Part of a small language model's weights.
Size: 9 layers, width 576, 9 heads of 64, vocabulary 21150, 59M parameters.
Training: a variant of Muon for these matrices, 7290 steps.
Each number is 128 + 32 x the weight over its row's rms, rounded and kept within 0 to 255. Layers, rows and columns count from 0. The size above them is the row's rms in percent of the matrix's.

# layer 3 attention query, 576x576, rms 0.111, rows 34-63, columns 0-95
size [ 97  99  93  95  93  97  96  96  94  98  96  96  97  95  93 102  97  99  94 104  91  97  94  99  94 100 100  96  93  95]
[[121 144 163  87 158 119  63 118 134 103  93 112 134  60 131 113  76 136 107 225 103  82 118 141 109  74 211 116 109 131 107 131 117  44 144 133 157 171 138 161  91 104 122 120  99 111 146 146 159 108 101 127 145 111 162 139 101 167 201 102 166 118 171  74 134 181 111 165  97 143 150 175 110 120 132 105  81 106 138  85  62 171 135 143 107 117 167  29 123  64  76 157 169  86 106 175]
 [190 168 112 144 126 142 187  60 178 139 173  82 106 136 125 156 206 144  95 155  78 110 144 111 119 116  83 131 157 148  88 249 135 103 155 147 136 123 108 145 126 172  71 122 108 131 110 125  96 172 151 132 123 105 116 138 132  89 137  79 117 144  44 109 100 188 187  83 137 129 132 169 135  76 150 127 130 105 144 165 135 108 132 127 147 124 100 126 137  97 105 128 151  98 122 116]
 [114  80 103 114 167 121  86 105 122  74 125 126 159 173 125  87 130 183 120 111  70  88  88  58 137 161  90 160 144 160 145 128 101 132  83 138 119 152 121 127 105 147 181 120 115  97 128 122 103 140 150 190 109 158  76 168 143 101 108  92 142 126 128 142  80 115 161 143 159 108  82 177 164 162 117 122 111 125 149 111 173  87 110 176 162 132 158 113 184 100 149  84 154  68  86 113]
 [ 84 132 112 141  72  95 116 167 132 184 108 189 100  74 119  60 144  62 170  81 106 145 135 125 117 103 180 165 100 103 109 151 118 156 135 106 131  93 151 129 158 133 155 102 145 146 155 126 164 124 104 103 128 122 133 179 109 119 108 147  78 122 180 127  79 147 126 184 231 193 148 156 101  74  87 126 136 181 179 113  73  92 133  81 111 117 119 137 122  90 138 198  90 131  97 174]
 [162  69 198 101 140 168 181 171 115 177 185  87 142 103 151 150  71  85  81 151 133 156  68 115 135 120 125 142  37 141  98  71  67 147 136 129 105 120  86 192 139  93 142 114  94 126  76 113 145 152 104 139 137 100 135 101 107 137 143 164  60 155  98 118 119 112 106 167 159 107 114 112 151 128 123  84  42 141 140 171 156 143  57 163 171 161 150 108 104 136 175 119 127 139  98  76]
 [155 130 151 108 167 211 136 101 153 150 152 131 215 102 193 112  83  87  94 135  87 142 137 157 100 139  87 146 142 143 139  83 131 138  91 146 113 147 120  57 135 119 145 139 114 156 143 130 209 130 176 128 126 152 156 158 107  80 200 121 129 138 108 116 165 115 133 125 146 126  83 125 126 128 129 106 127  91  73  95 100 141 145 119 118 161 150 105 124 141  76 117 213 128 113  71]
 [ 64 114  82 113 162  96 104 150 151  99 135 156 167  72 163 100 176 164 124 125  94  87 132  89 172 135 134 162 120 168 151  85 131 150 124 130 200 140  92 182  98 148 153  93  79 104 136  64 118 164 144 100  48  56 197 125  73 135 121 162 120 120 133  98 113 168 109 146 173 195 150 192 107  85 130 122 141  78 124 185 136 160 159  66 119  99 140  98 154 130 147 142 170 144 121 113]
 [166  84 107  93  83  90  24 182 101  81 123 168 100 148 111  96 168 127  68  83 165  85 149 125 116 133  90 182 148 133 205 101  89 131 103 124 144  77  77 108 117  95 159 124 161 146 133 121 135 110 148 165 129 117 117 164 147 144 162  62 172 146 154 171 140 138 113  78 100 111 200 128 120 155 114 125 129 154  56 170 167 110 112 112  92  81 103  95 137 175  84 119 143 123 113 152]
 [103 124 123 165  50 108  91 129 119 152  55  64 133  84 128 113 122 116 134 181 149 206 139 164 177  93 171 116 194 101 167  85 161 103 118 109  68  77 169 114 167  69 133 142 153 121 110 160 157 140  78 115 111 143 133 170 102 109 157 144  87 154 152 116 162 129 130 127 142 188 132 142  69 167 121 121 146 116 132  87 121 118 153 121  94 104 127 188 121 111 197 117 158 127 116 140]
 [ 92 115 112  89  60 126 223  82 143 134 180  74 187 119 160 137  69  87 163 155 159 148 140 157 128 116 138 124 181 107 126  70 145 141 151 134 141 225 128 167  94 136 101 136  86 103  57 121 116 113 174 136 169 150 116  81 120 134 147 196 114 106 161  89 127  95 160 110  82 134 139 133 103 155 140 128 137 158 123  99 105 102 139 122 107 101 115 155  91  89 136  86  88  82 142  81]
 [138 112 213 178 123 210 141 192 121 118 155 179 105 136 139 155 135 126 172 110 161 144 108 142 167  58  56 171 106 130 157 122  69 143  87  42 213 107 107 131  92 148 147  68 184 174 146 137 118 136 102 202 206  85 146  82 100 164 169 139 101 117  83 157 135 128 158  90 120 163 130  99 141 113  61 111  89 170  68 143 140 126 117 106 123 124 100 132  53 117  76  98 115 108 168 162]
 [ 70 115 146 127 161 116 112 138  89 136  94 103 205 165 147 127 157 150 118 167 178 176 192 109 106 156 139 135 151  99 171 111 103 131 142 116  58 145 179 190 141 141 139  66 133  82 103 132 148 117  89 122  41 155  34 125 137 199 107 217 100 146 131 133 109 145 102 139  42 144 170 139 118 139 195 142  92 121 102 149 143  90 144 141 183 144 119  97 143 125 141 141 132 151 104 145]
 [110 164 179 140 168 112  44  94  61  69 140 189 114 158 130 130 135 150 157 161 124  88 116 111 185 125 155  77  78 118 134 196  51  86 102 108 169 124 142  88 115 126 128 147 168 138 145 115 131 113  93 139 136 129 192 153 130 148 137  39 142 198 146 162 152 185 129  76 123 172 149 169 128 149 101  84 130 105 127 177  84 155  71 111 127 123 151 143 128 143  96 149 142 184  81 106]
 [168 208 181 140 115 126  75 168  94  85 206 250  74 190  68 121 195 135 169 113  95 139 133 152 182 123  78 156 132 147 118 152 107 143  87  68 148 125 138 165  88 135 137 134 113 149 158 170 152 130  87  89 132 173 164 134 109  73 119 110 162 115 118  78 121 190 118  96 138 138 159 117 151 173 161 111 116  93 124 114  99 122 182 156  84 164  75 125  64  94  50 182 141 156  89  96]
 [134 160 207  72 186 131 204 130 160 143 142  79 159 120 161 179 186 142 103 158 114 142 121 173 111 125 195 112 113 169 127  51 136 102 132 176 170 106 181 146 155 123 122 200 123 154 222  68 115  95 101 151 102 125 113 105 161 137 116 150 120 206 126 155 147 163 159 140  94 129 138 135 144 183  95 145 112 103 112  87 152  94 130 143 146  45 127 131 142  84 112 115 147  68 158  35]
 [215  95  92 121 140 144  75 147 114 127 106  98  95 155  72  84  96 164 156 103 115  23 134 161 128 133  80 128 125 132 121 178 144  95  85  91 149 137 132 122 125  89  80  92 128 119 195 123  94 132 130 113  95 152 154 136 106  96 141 117 144 156 151 128 119 126 155 108 115 143 124 167 171 125  94 138 135 162 100 125 162 148 156 115 123  96 158 138 127 129 151 153  98 117 139 105]
 [192  83 149 141 110 106 144 164  57 153 147 115 145 122  98 169 221 192 106  86  87 129 126 131  84 163 129 153  83  56  74 167 133  60 130 108 152 121 135 114 137 117 159 145 103 168 129 151  96 145 158 122 103 107 115 152  96 108 169 164 138 111 107 123 146 181 146 138 125 190 121 117 127 145  42 114 130 116 199 148  78 133 130 129 147  81 138 143 102 132  93 134 121 128 125 154]
 [122 126 130  93 149 133  98 149 125 125 123  90 167 160 107  78  69 116 128 181 121 123  81 129 172 154  31  98 109 138 164 170 160 117 150  99 191  69 152 142 126 134  82 108 123  54 132 104 192 114 142 174 118 158 143 102 199 106 145 161 165 142 164  91 170  98  96 115 142 140 100 151 135 133 107 101 174 148 128 125 150 187 108 143 154 114 165  93 156 140 116 107  92 115 142 136]
 [127 203 179 135 133 112  65 148 112 167 141  99 114  66  91 118 128 127 100 163 158 192  79 129 167 169 164 100 146 111 115 154 138 161  94 156 111 105 136 151 102 179 105 112 148 151 105 193 151 136 100 101 173 163 107  86  59 141 202 123 133 162 109 167 102 187 121  45  88  85 140  81 171 103  89 107 155 189 126 111 137 128  96 103 140 190 156  94 114 159 134 122 122  91  94 136]
 [ 99  87 127  84  92 125 148 130 128 130 154 146 121 191  94 111 107 129 126 115 114 149 145  78 141 175 159 165 140 136 193 150 209 163 125 118 107 115  79 153 123 152 149 146 122 165 119 153 100 114 124 105 166 167 117 106 172 101 142 121 141 194 107  96 183 142  81 118 112 129 168 147 100 140 159 149 143 165 117 107 142 127 131 121 118 123 141 142  97 123 105 178 160  85 161 123]
 [129 156 126  95 148 113 147  73 149  92  99 177 166 105 118  80  98 146 162 147 115  95 153 115  70  81 100 121 182 125 175  90 156  81  85 143 103  96 202 119 183 119  92  88 156 152 147 129 155  94 115 138 182 120 118 161 128 172 147 191 126 161 139 127 105  98 111 148  85 165  95 101 126 151 168 107 152 167 117  72 135 135 143 204  98  84 146 121  84  59 119 104  87 161 131 159]
 [135 140 170 128 109 155 155 157  98  96 104  70 133 159 107 112 129 234 162 135 192 124 124 133 144  75 132 162 183 115  62 191 146  56 173  74 139  61 162 139 104  77 178 140  92  57 112 173 140 172 120 104 125 130 132  98 146 113 152 146 112 133 107 131 116 142 160 102 124 144 221 122 158 106  74 138 130 120 125 193  94 144 173 134 164 149 120 192  67 149  96 173 101 105  91  87]
 [129  94 166 173 136  49  77 115 172 139 132 160 132 170 175 178 142 180 108 125 119 141 161  96 100 116 169 160 224  90 124 148 122  94 119 117 114  97 142 136 132 135 140 115  83 170 111 127  69 123 171 148  54 158 147  56  98 126  61 122 169 141 115 114 137 119 143 125  89 153 159 116 153 115 126 113 101 168  91 127  72 137 134 116  95 104 101  72  87  98 135 124 119  89 162 105]
 [127 127 113  83 153  81  94 142 136 110 125 144  71  97 131 143 108 193  78  93 121 164 146 158 123  49 141 107 182 104 165 138 106  53 182 146 152  92 109 162 118 159 169 106 140 120 138 180 120 148  94  92 156  92 114 150  54 190 124 158 112 120 160 138  99  77 101 133 144 147 123 104 128 127 142 177 145 159 137 123 146  99 124 100 143 125 130 179 121 132 107  81  90 127 118 184]
 [ 90 132 142 153 137 138 107 156 150 123  61 186 172 161 151 114 146 170 104 117 153 118 147 189 108 163  94  81 117 123 121 138 119 143 214 151 108 149 144 139  88 177 159 169  82 107  72 115 170 139 155 107 160 128 108  88 140 121 130 163 137 188 108 199 142 177 125 141 120 189 114 101 100  93 153 176  96  72 117 147 119  96 121 169 152 133 160 109 148  91  88  81 162  93 105 161]
 [ 68 139 162 137 101 112 100  92 165 176 168 132  79 144  89  76 124 144  97 121 154 119  95  60 107 139 177 143 179  98 112 135 106 141 117 111  97 146 153 125 157 182 130  69 136  58 154 167 130  94 102 168 138 197 125 156 151 136 129 108 140 115 151 154 111 127 123 121 112 143  85 114  68 181 203 119 147 153 131 128 109 148 100  84  78 110  79 158  85 181 154 132 131 150 100 122]
 [ 79  75 104 135 115 127  98 167 133 103 104 155 153  83 198 124 114 205 111 149 140  87 113 203 160  89 115 182  41 113 183 112 145 151 175 139 135 139 122 108  71 129 146 153 138  93 181 121 115 107 114  75 150 104 111 116 185 123 137 107  72 168 136 135 150 168  78 136 120 156 142 168 151 152 137 137 118 105  80 180 124 197 130 143 147 115 191 110 132 125 138  96 183 144 109 127]
 [121 168 181  97 133 103 156  83 117 150  95 130 166 158 175 120 147  97  84 163 163 199 118 144 145  39 101 141 112 141  27 150  90 135 129 191  86 120 113 195 174 100  87 166 115 110 150  65 138 146 133  80 115 136 160  84 133 179  70 101  99  87 110 112 144 155 149 132  63 170 184 180 131 124 134 125  92 140 102 100 121  74  96 183 131 175 130 152 142  71 129 115 147  67 143 125]
 [220 124 118 166 100 129 162 102 114 216 197 133 173 153 155  61 117  94 113 183 112   0  83 138  72 132 127 117 126 192 194 118 166 158 135 110 120 132 116 146 136 136 161 149 148  99 161 133 139 114  43 162 106 135 116 144 135 114  88  75 130 135  87  96 151 168 112 118  98 132  66 147 171  95 173 119  82  80 138  65 104 109 101 161 132  91 133  97 163 147 184  74  68 104 160  97]
 [131 135  77 112 124 167 151 126 127 138 170  61 118 164 183 149  73  98 207 170 155 174 151 112 138 129 133 138 153 100 112  83  75 121 168 105  93  85  54  81 114 130 119 132 132 148 135  54  62 138  98 141 158 147 104  94 161 142 114 118 166  90 108 157 135 147 100 111 170  72 141 106 154 159 147 183 164 157 143 141 119 135  87 158  93 104 146 147 135 166 146 121 178 118 129 139]]
# layer 3 attention key, 576x576, rms 0.111, rows 34-63, columns 0-95
size [ 92  91  92  92  94  96  97  95  98  98  95  96  96  98  90  93  93  94 103  94  99  90  94  94  94  94  94  98  89  92]
[[145 104 135 163 113 118 121 122  96 180 106 133 166 147 123  87 155 139  95 125 100 158 149  24  85 123 104 133 120 139 145 128 131 147  98 133 160 169 136 128 142 150 170 174 167 195 105 114 108 103 187 105  99 136 107 143 165  94  89 111 119  87 163 147 117 124 105 198 168  74  85  99 165 184  68 161 136 124 166  59 107 108  74 124 122 106 131 182 163 169 160 174 132 186 124  70]
 [118 123 122 137 183 173  94 163  98 213 188 162 124 144 118  79  73 155 150 121 119  81 104  99  72 167 197 170 175  80 140  37 112 114 125 157 118  71 133  96  91  87 156 125 147  97 137 146 109 127  34 136 130 185 193  83 104 152 192 154  91 138 155 134 126 159 112 121  91 106 137 139 152 118  44  80 109 143  71 148 165 145 101  78 158 112 140 142  97  89 150  90 107  93 109  79]
 [122  93 189 141 126 121  67 111 153 152  98 167 204 125  85 177 135 178 121 174 175 103 147 141 166  99 109 140 127  90 179  78 130 129 146 140 122 135 127 130 138 139  70 147 171  89 141 162 132 116 137 107  96  97 173 137 113 170  92 177  52  97 129  64 133  69 123 127 145 105 136  75 118 115 116 144 121  88 169 167 155 111 145  98 135 121 102 128 147 180 127 130  90 127 108  90]
 [113 161 169 149 126 100 152  95 104 132 185  94 119 224 130 150  99 117  78 107 182  91 133 105 182 116 153  83 192 103 163  65 117 174 104 165 128 152  88  77 116 112 137 115 170 109 117 151 116 137 108 117 112 120  83 124 179 152 109 139 109 124 176 103 101 121 152 137  99  75  96  93  86  94  96 178 146  90 142  96 214 172 118 184 168  98 106 141 100 187  70  87 112 117 126 176]
 [116 114 118  89 121 137  57 127 107 126 121 105 146 106 104 161 145 139 118 192 159 126  74 153 111 125  71 119 142 161 155 147 163 119 145  87 123 181 137  92 121 108 132 153 215  49  85 152  76  82 136 147  98 117 145 175 184  96 138  75 176 163 139 110  98 121 153 195  64  93 131 124 112  69 146 175 165 125 147 155 111 139 152  64  88 136 159 123  47  91 109 131 180 132 129  87]
 [159 140 137 154 103 119 146 110 145 115 137 137 172  93 137 148 117 158 199 128 109 116 183 136 162 176 145  95 113  83 125 150 128 102 126 110 156 148 170 127 105 145 141 188 140 156 173 133 159 166 143 135 181  97 135  95 171  91  56 114 152 179 140 177 121 208  99  76 144 154 173  65 108  86 169 113 173 116 149 150 155 130 106 112  99 113 106 141 163 167  87 180 138 109 153 170]
 [ 62 152  86 182 205 125 164 160  98  89 125 129 133 126 131 132 103 117  69 124 122  64 162 178  93  83 152  45  95 108 159 103 107 158 111 123 105 156 124  61 105 154 165 124 109 174 114 130 185  94  94 133 129 135 104 168  80 148 141 107 134 156 111 159 144 177 143 106  79  94 133 125 103 146 133 147  99 135 145  56 116 159 149 157 136 104 127 153 136 145 100 103 146 164 113 156]
 [177 135  67 132 192 164 230 114 113 129 137  88 189 149 127 111 176 156 173 131  96 121 109 145 152 147 113 175 139 177 130  60  82 135 109 112 131  98  55 151  76 132 175 179  87 189 144 148 169 131 130 129 138 157  58 147 142 127 179 129 108 153 170 125 121 107  87  57 149 122 104 119  86 115 148  99 118 152 119 121 129 182 158 132 133 122 121 138  83  72 161 149 155 164 115 140]
 [141 164 126  90 111 154 196 167  45 123 173  81 149 189 127 141  97 189 132 183 182 125 213 190  86 105 100 198 126 163 167  80 141 106 230  99 178 152 102 151 156 137  99 192 175  54 117  93 144 108  91 150 117 120  98 153 113 126  77 116 144  86 129 122 126  67 154  88 129  98 150 163  63 129 130 164 122 124 120  71 101 151 158 148 170 149 177 150 174  94 148 114  79 118 105 152]
 [163  96 108 125  99  90 176 169  51 176 174 122 145 103 151 117 123 146 138 154 181 156 174 143 195  93  99  89 142  86 178 166  69 164 172 111 133 109  92 124 126 127 117  81 152 100 132 138 126 151 101 128  87  87 116 165 167 128 162 149 125 151 119  58 110  85 115 134 154 137 158 156 124 196  92  94 126 101 111 164  88 102 137 122  87 135 170 122 139 103 143 140 170 162 172 172]
 [186  58 124 109 151 113 134 152  97 155 127  81 154  91 138 146 135 190  66 120  96  72 123 151  85 110 117 158 147 212  93 118 103  76 127 148 115 136  65 144 159  72 149  95  99 111 135 110 172 180 125 172 147 170  87  94 108 153 176 138 161 172 139 152 132 157  90 168 127 132 154 142  33 180  96 172 169 148  79 131 143 136  96 131 173 162 177 176 144 147 153 159 104  75 139 135]
 [114 122  95 106 122 126  37 101 131   0 120 127  68 137 194 164 143 137  86 104 130 132 112 132 130 175 105 161 144  92 149  90 144 116 123 162 172 125 107  64 130 159 143 102 127  93 137  84 134 132 145 151 139 160  94 112  96  92 192 103 170 178  74  96  81 128 105  93 174 171 105 134 165 162  95 148 137 206 132 127  78 138 170 174  70  62 180 128 104 108 203 124 119 185 111 142]
 [123  83  34 108  91 144 123 122 151 120 185 103 137 153 178 118 151 109  57 105 131 126 136  79  77 119  96 145 188 126  94 129 122 154 127 178 124  85  94  62 104 164 134 129 175  98 126 119 131 105 139 173 133  96  75 150 185 135  91 164  95  99 124 166 136 118  52 175 183 138 163  89 131  67 107 108 136 141 137  87 151 178 103 186  75 109  90 146  72 134 130 153 113 124 120 125]
 [160 152  96 101 120 161 125 131 112 125 109 134 106 127 119 164  99 145 125 151 149 152 116 108 124 100 159 109 129 169 137 109  92  70 142 156 125  88 104 101 114 133 119 114 131 111 121 174 155 132 173 107 140 160  76 190 137 138 128 124  78 142 154 104 116 106 122 128 135 105 121 126 127 149  65 163 139 162 111 131 174 147 149 146 143 139  85 124 139 129 116 163 125 126 151 188]
 [139 132 225 143  88 165 159 135  85  94  69 144 117 100 111  93 162  39  51 131 137 119 137 168 168 157 111 113 104 189 110  95 202 154  97 152 169  97  47 130 195 150 135 117 107 172 126 174 152 169 105  62 149 157 152 158 160 192 128 112 124  99 147 141 115  90 119 113 144 125  99 152  84  95 177  85 175 117 146  93  81 154 103 117 130 135 146 160 172  60 107 108  81 169 119  75]
 [149 116 147  89 161  62  64 148 108 103 157  83 138 159  45 200  65  95 176 111 126 167 138  94 146 100 108 113 114 104 131 128 121 169 126  69  46 111  97  86 137 124 128  76 144  50  89  95 168  95  39 169 150 142 115  93  79 151 142 132 119 115 122  76 132 118 107 142 167 185 130 162 130  64 118 136 139 117 125 127  76 148 132  75 125 139 151 140  83 110  85 139 122 104  74 131]
 [110  80 194 141 115 100  96 110 100 180 111 127 123 118 125 111 126  87 153 213 220 106 113 176 106 110 135  68 111  84 114 144 163 116 144 103 131 126 134  96 150 140 100 175  83 159 138 181 126 137 149 132  68  96 191  76 127  77 112 139 104 104  49 111 190 136 143 168 149 152 154 173 110  96 119 151  99 144  62 122 130 158 105  75 140 109 180 117  65 118  77 147 163 141 156 120]
 [157 147 112 131 151  73  99 198  81  62  72 207  95  93 205 157 118 136  59  91 142 127 104 152 129 130 180 100  85  88  93 165 105 144 186 103 154 127 163 145 112 101 116 133 192 131 114 120 152 138 143  96 115 135 189  62  82 117 121 162 133 153 129  91  65 109 167 145 143 135 141 190 130  88 180  60 125  55 138 112  99 104 117 140 155 105  94 135  91 150 168 154 133 139 105  92]
 [166  98  78 230 178 134 198 109 114  47 139  78 127  94 139  84 147 148 137  76 120  85 164  68 113 119 233 130  91 204 153 146 104  95 148  52 121 127 114 128 124 127 144  89 133  87 150  90  98 134 191  96  57 158 151 126 204 102  75 142  90  87 110 118 159 164 137 106 114 120 125 172  87 140 124 148  75 140  97 178 128 174 112 137 168 151 159 140 158 133 121  88  96 120 206  97]
 [160  93 102 122 127 133 154 139 136 146 170 115 147 115 130 112 125  69 218 141 113 141 116 117 100 120  91 116  84 170  63 109 107 179  50 127 138 179 135 150 145 144 158 170 113 113 130 159 109 171 104 111 116 158 124 143 135 135  81 170 123 121 117 103 119 155 129 107 187 117 136  67 124 120  96 100 142 109 185 146 103 115  67  72  94 161 120 120 144 165 195 164 137 203 124 142]
 [111 127  68 153 116 129  96 172  60 135 100 136 111 168 149 137 112 133 151 148 146 124 106 107 161 126 160  95 159 154 144  62 155 158 137 178  76 162 164 103  97 154 166 128 117 133 107 156 106 128 108 129 118 106 119 191 141 115 131 101 154 173 128  69 147 129 117  92 115  71  73 153  94 158  83 131 129  87 207 101  89 136 156 104  77 180 128 108 173 124  82 176 130 160 160 166]
 [142 122  84 112 144 113 141 115 113 118 104 141 120 161 101  79 168 101 109 161 142 140  90 144  98 139  82  47 107  61 160  92 133 175 189 152 145 142 141 106 144 121  94  89  99  63 140 101  63 106 130 185 161  94  82 157 108  87  89 157 178  86 172 153 115  96 126 151 125 102 103 149 129 159 112 130 137 127 151 154 136 107 127 107  89 111 160  79  84 152 158 125  88 140 151 101]
 [ 95 134  73 110 163 176 132  98  73  89 150 118 176  53 199 169 169 109  89 151 109 157 102 129 188 156 117  90 118  88 167 147  53 119 109 119 166 170 148 166 131 157 140  91  98 129 143 146 181 169 143 122 174 117 126 180 116 164 102  70  66 160 147  64  74 124 104  85  71  86 119  57 150 165  91 140  75  70 101 146 151 131 136 196 166 155  69  97 121  72  78 137 100 127 110 177]
 [133 133 192 201 132 153 120 140 168 164 134 177 177 204 199 129 103  95 149 145 133 173 124 105 168 135 177 155 140 117 166 115  97 118 111  63 131 176 140  88 128 129 165  59 131 189 157 130 135 127 153 184  95 120 112 141 154 131 163 135 102 136 166 113 116 126 107 213 122 157 132 163 158 156  99  57 163 110 188  82 132 113 129 177  97 162 145 107 127 132 183 134 174 109 146  98]
 [133  81  73 178 122 190 107  93  91 117 105 131 115 104 142 141 113 124 143 102 153  86 127  36 164 146 155 115 142 120 131 124 184 128 108  67 158 101 146 101 178 135  70 104 143 118 160 140 128 154 172 125  88 188 129 150  94 154  89 107 178  73 157 108 129 119 158 155 151  54 134 139 109 163  90 134  70  74 156 145 170 161 120  76 122  79 149 137 104  90 202 105 139  95 145 132]
 [101 200  94  99 111  98 129 102  92 147  92 125 156 110 164 172 175  50 145  94  44 151  89 143 138 118 180 194 114 181 121 135 131 142  97 131 164 109 101 129 158 114 186 100  85 158 135  70 133 144  77 133 135 114 108 185  92  91 156 147 106 100 121 138 108 145  99 119 130  91 172 136 140 117 152 115 128  88 118  85 133 112 141 132 163 164 158 102 130 205 160 183 103 132 186 152]
 [153  91 163 121 137 208  59 126  92 101 114 142 168  70 182 127 124  52 120 138 159 126 103 109 110  94 218  62  76 139 210 134 177 116  96  92 149 129 101 121 171 110 115 152  57 120 184 141 132 133 100 138  86 120 113 147 154 147 129 216 169 175  85  91 117 132 183 118 139 134 123 151  97  89  72 102 107 113 118 140 103 170  83 134 123  85 168 129 165 156  83 137 120  97 146 119]
 [167 147  49 140 178 162  97 158 123 159 182 128 112 105  29  99 160 105  97 156  87  93 207 109 182 106 127 107 189 126 180 115  80 114 143 103 187  83 136 112 101 161 157 138 153 138 131 119  91 129 143 131 142 182  84 165 130 166 121  82 151  97 155 142  87  73  44  65 179  87 117 150  95 130 132  92 140 131 121 123 129 212 142 182  69 113  25 104 146 133  99  96 109 158 117  91]
 [ 87 106  96 165 157 125 117 102  92 117 117 101 133 126 120 146  94 159 125 175 129 145 148  94 123 116 174 186  86  72 101 162 155  98 112 106 156 128 168  68 132 149 148 130 125 137  86  92  50 165 155  84 156  80 120  70 138 190 132 171 130 125 153 136 116 154 193  61  82 175 144 112 165 106 153 121 135  96  61  88  77 107 120 140 127 135 142 154 132 125  80 105 117 109 107 137]
 [130 141 105  94 114 164 113 132  79  98 111 105  78  97 128 146 144 186 119  82 177 161  61 161 131  70 111 143 101 123 138 113 134 102 136 164 191 163 140 164 136 100 149 112 109 158 133 110 171 185 190 131  60 100 215 104 186  93  94 158 163 156 183  95  84 136 154 122 131 154 134 148 149 126 131 119 120 145 151 142 134 175 166 200 130 129 105  82  90 113 104 103 141 122 138 111]]
# layer 3 attention value, 576x576, rms 0.125, rows 0-5, columns 0-95
size [116 110 107 110 107 107]
[[121  69 127 107 182 119 189 115  80  83 159 103 149 204 130 148 102 148  56 104  79 124 159 106  96 105 145 142 102 107 100  60 138 177 124 163  87 183 146 139 144 105 125 162 151 148 108  80 149 170 119 140 172 124 182 128 151 113 144 102 105 130 114 156  83  88 142 120  89 126 200 195 108  72 101 115 171 152  76 132  84  68 100 139 139  77 168  85 138 137 135 134 114 148  92 170]
 [137  98 135  88 150 156 142 167 114  86 130  67  31 128 158 228 139 127 106 136  64 146 114 101 197  96 154 152 164 153  87 164 173 140 197 124 153 113 156 163 162  55  62  73 117 104 118 120 131 171 124 137 171 116 123 133 155  99 121 129  99  93  99 132 147 189 109 166 173 201  89 137 103 127 130  84 147 132 157 121  90 126 110  60 128 155  95  83 170  94 146  47 188 177 145 118]
 [152 144 200  95  83 149  53 127 141  99 120 185 122 142 131  66  98 136  97 146 160 127 154 128 164 122 115 143  42 117 123 102 118  92 123 135 135  91 210  88 116 155  57 124 116 113 148 173 153 114 139 153 101  67  88 149 139  91  91 163 125 132 114 135 112 178 107 137 107  93 138 112  93 159 149 130 117 124  87 148  69 177 153 124 147 169 174 172 203 109 168 144 105 147 148  45]
 [ 81 116  59 123 124 126 142 117 162 182 129 140 107 140  66  97 164 148 115 137 100  70 138 160 100 230 140 147 143 161 144 137  85 182 130 144 129 125 134  97 154 198 181 117 137 160 175 214 153 153 122  88 166 240  98 115 169 137  80 138  82 186 144 143 161 124 120 125 151 143 149 109 173 157 117 156  97 146 138 160 112 105 102  85 141 117  69 110  76 162 124 139 116  91 104  95]
 [155 124  85 128 194  58  91 117 112 139 119 126 136  96 111 141 139 155 150 157 154 164 124  70 159 159  71 139 130 104  90 154 110 130 140 139 117 108 136 102 105  96  83 115 142 138 139 173 179 150 104 116  82  95 124 118 149 128 136 104 118 139  71 130 127 166 127 176  97 147 103 141  94 132 117 122 204 117 197 157 167 120 139 101  73 141 168 129 136 144 172 197 145 102 120  79]
 [153 171 153 144 132  72 105  93 124 133 233 114 207 143 127 116 108 162 110 107 131 158 117 153 136 150 111 112 141 115 122 168  96  99 101 118 129  85 147  84 111 205 106 172  88  91 167 123 120 138 119  90 118 169 173 143 163 109 163 150 157 199 112  99 144 122 129 113 119 129 166 131  82 128 203 139 131  99 115 107  71 156 133  73 156 139 139 110 169 176 141  92  81 117  91  93]]
# layer 3 attention output (transposed), 576x576, rms 0.117, rows 0-5, columns 0-95
size [108 104 100 104 106 106]
[[ 62 183 141 120 114 124 128 111 177 119 187 139 122 114 133 142 197 115 138 173 158 132 118 139 166 126 114 138 123 133 166 173 120 144 102 129 107 174  89 172 153 171 141  89 153 146 219  83 131 105 105 135 136 117 123 170 101  77  58 142 114 129 163 155 137 128 133  99 101 125 187 158 102 111 101 145 137 129 163 129 194 122 124 148 148 106 128 125 109 106 108 129 154 167 118 169]
 [198  84  99 170 117 179 155 175 131 183 131  87 151 195  60 103 136 141 148 173 122 150 100  66 202 129 121 145 127 122 126  91 158 136 104  74  80  89 143 157 125 126 102 108 114 107  82 103 134  92 110 166 104 110 141 135 119 123 142 154 161 124 127 122 127 117 132 115 148 142 148  99 136  82 135 101  99 137  71 204 109 151 189 113 124 135 134 149 116 131 158 117 102 101 134 136]
 [122 157 146 137 101 102 115 162 122 119 105 134 172  97  86 132  79 127  94 121 160 206 159 129 104 161 101 101 167 115 120  85 168 154 141 144 160 113 165 118 107 168 181  89 125 108 125 132 109 142 133 182 134  77  86 158 145 155  66 162 130 115  63 113 101 170 146 100 134  81  85  88 133 128 120 139 130 103 131  79 126 122  95  76 171 123 173 128 170 108 132  84 159 118 115 110]
 [123  97 124 183 147 161 112 113 134 125 128 144  93 122 170 156 160 134 171 138 121 168 102 170  92 144  87 135  75  95 197 173 108 190  88 117 179 123 119 119 170 152 135 132 100  91 150 153 122 137 118  80 130 183 138 107 155 109 102 121 130 131 100 152 121 201 108 126 132 111 131 175 117 151 110  94 130 130 154 100 116 150 139 103 129 165 139 120 144 113  98 121 115  75 129 140]
 [188 140 151 123 151 100 155 136 129 186  40 141 165 110 153 116 155 124 107 114 121  85 138 149 142  90 130 179 117 175 114 102  76 179 142  97  82 153 114  97 174 115  82  70 188  82 115  83 116  70 129 116 135 153 128 130  87 130 110 127 123 120 162 130 148 177  75 198 126 142 142 117 121  75 132 126 157  58 120 143 113 175 123 143 118 121 144 119 126 124 146 192 148 140 120 148]
 [ 80  86 116 183  80  98 111  98 137 149 167 158  98  72 111  62 172 135 127  73 118 124 125 176 114 126 138 175 156 137  66 125 130 130 126 184  86 106 121 108  97 105 129 152 153  95 160 138 123 150 115 127  97 133 118 107  39 117  70 119 170 147 170 126 102  98 185 152 111 183 153  77 112 111 166  90 125  87 122 157 141 151  79 167 162 128 129 181 154 101  75 156  45 141  92 145]]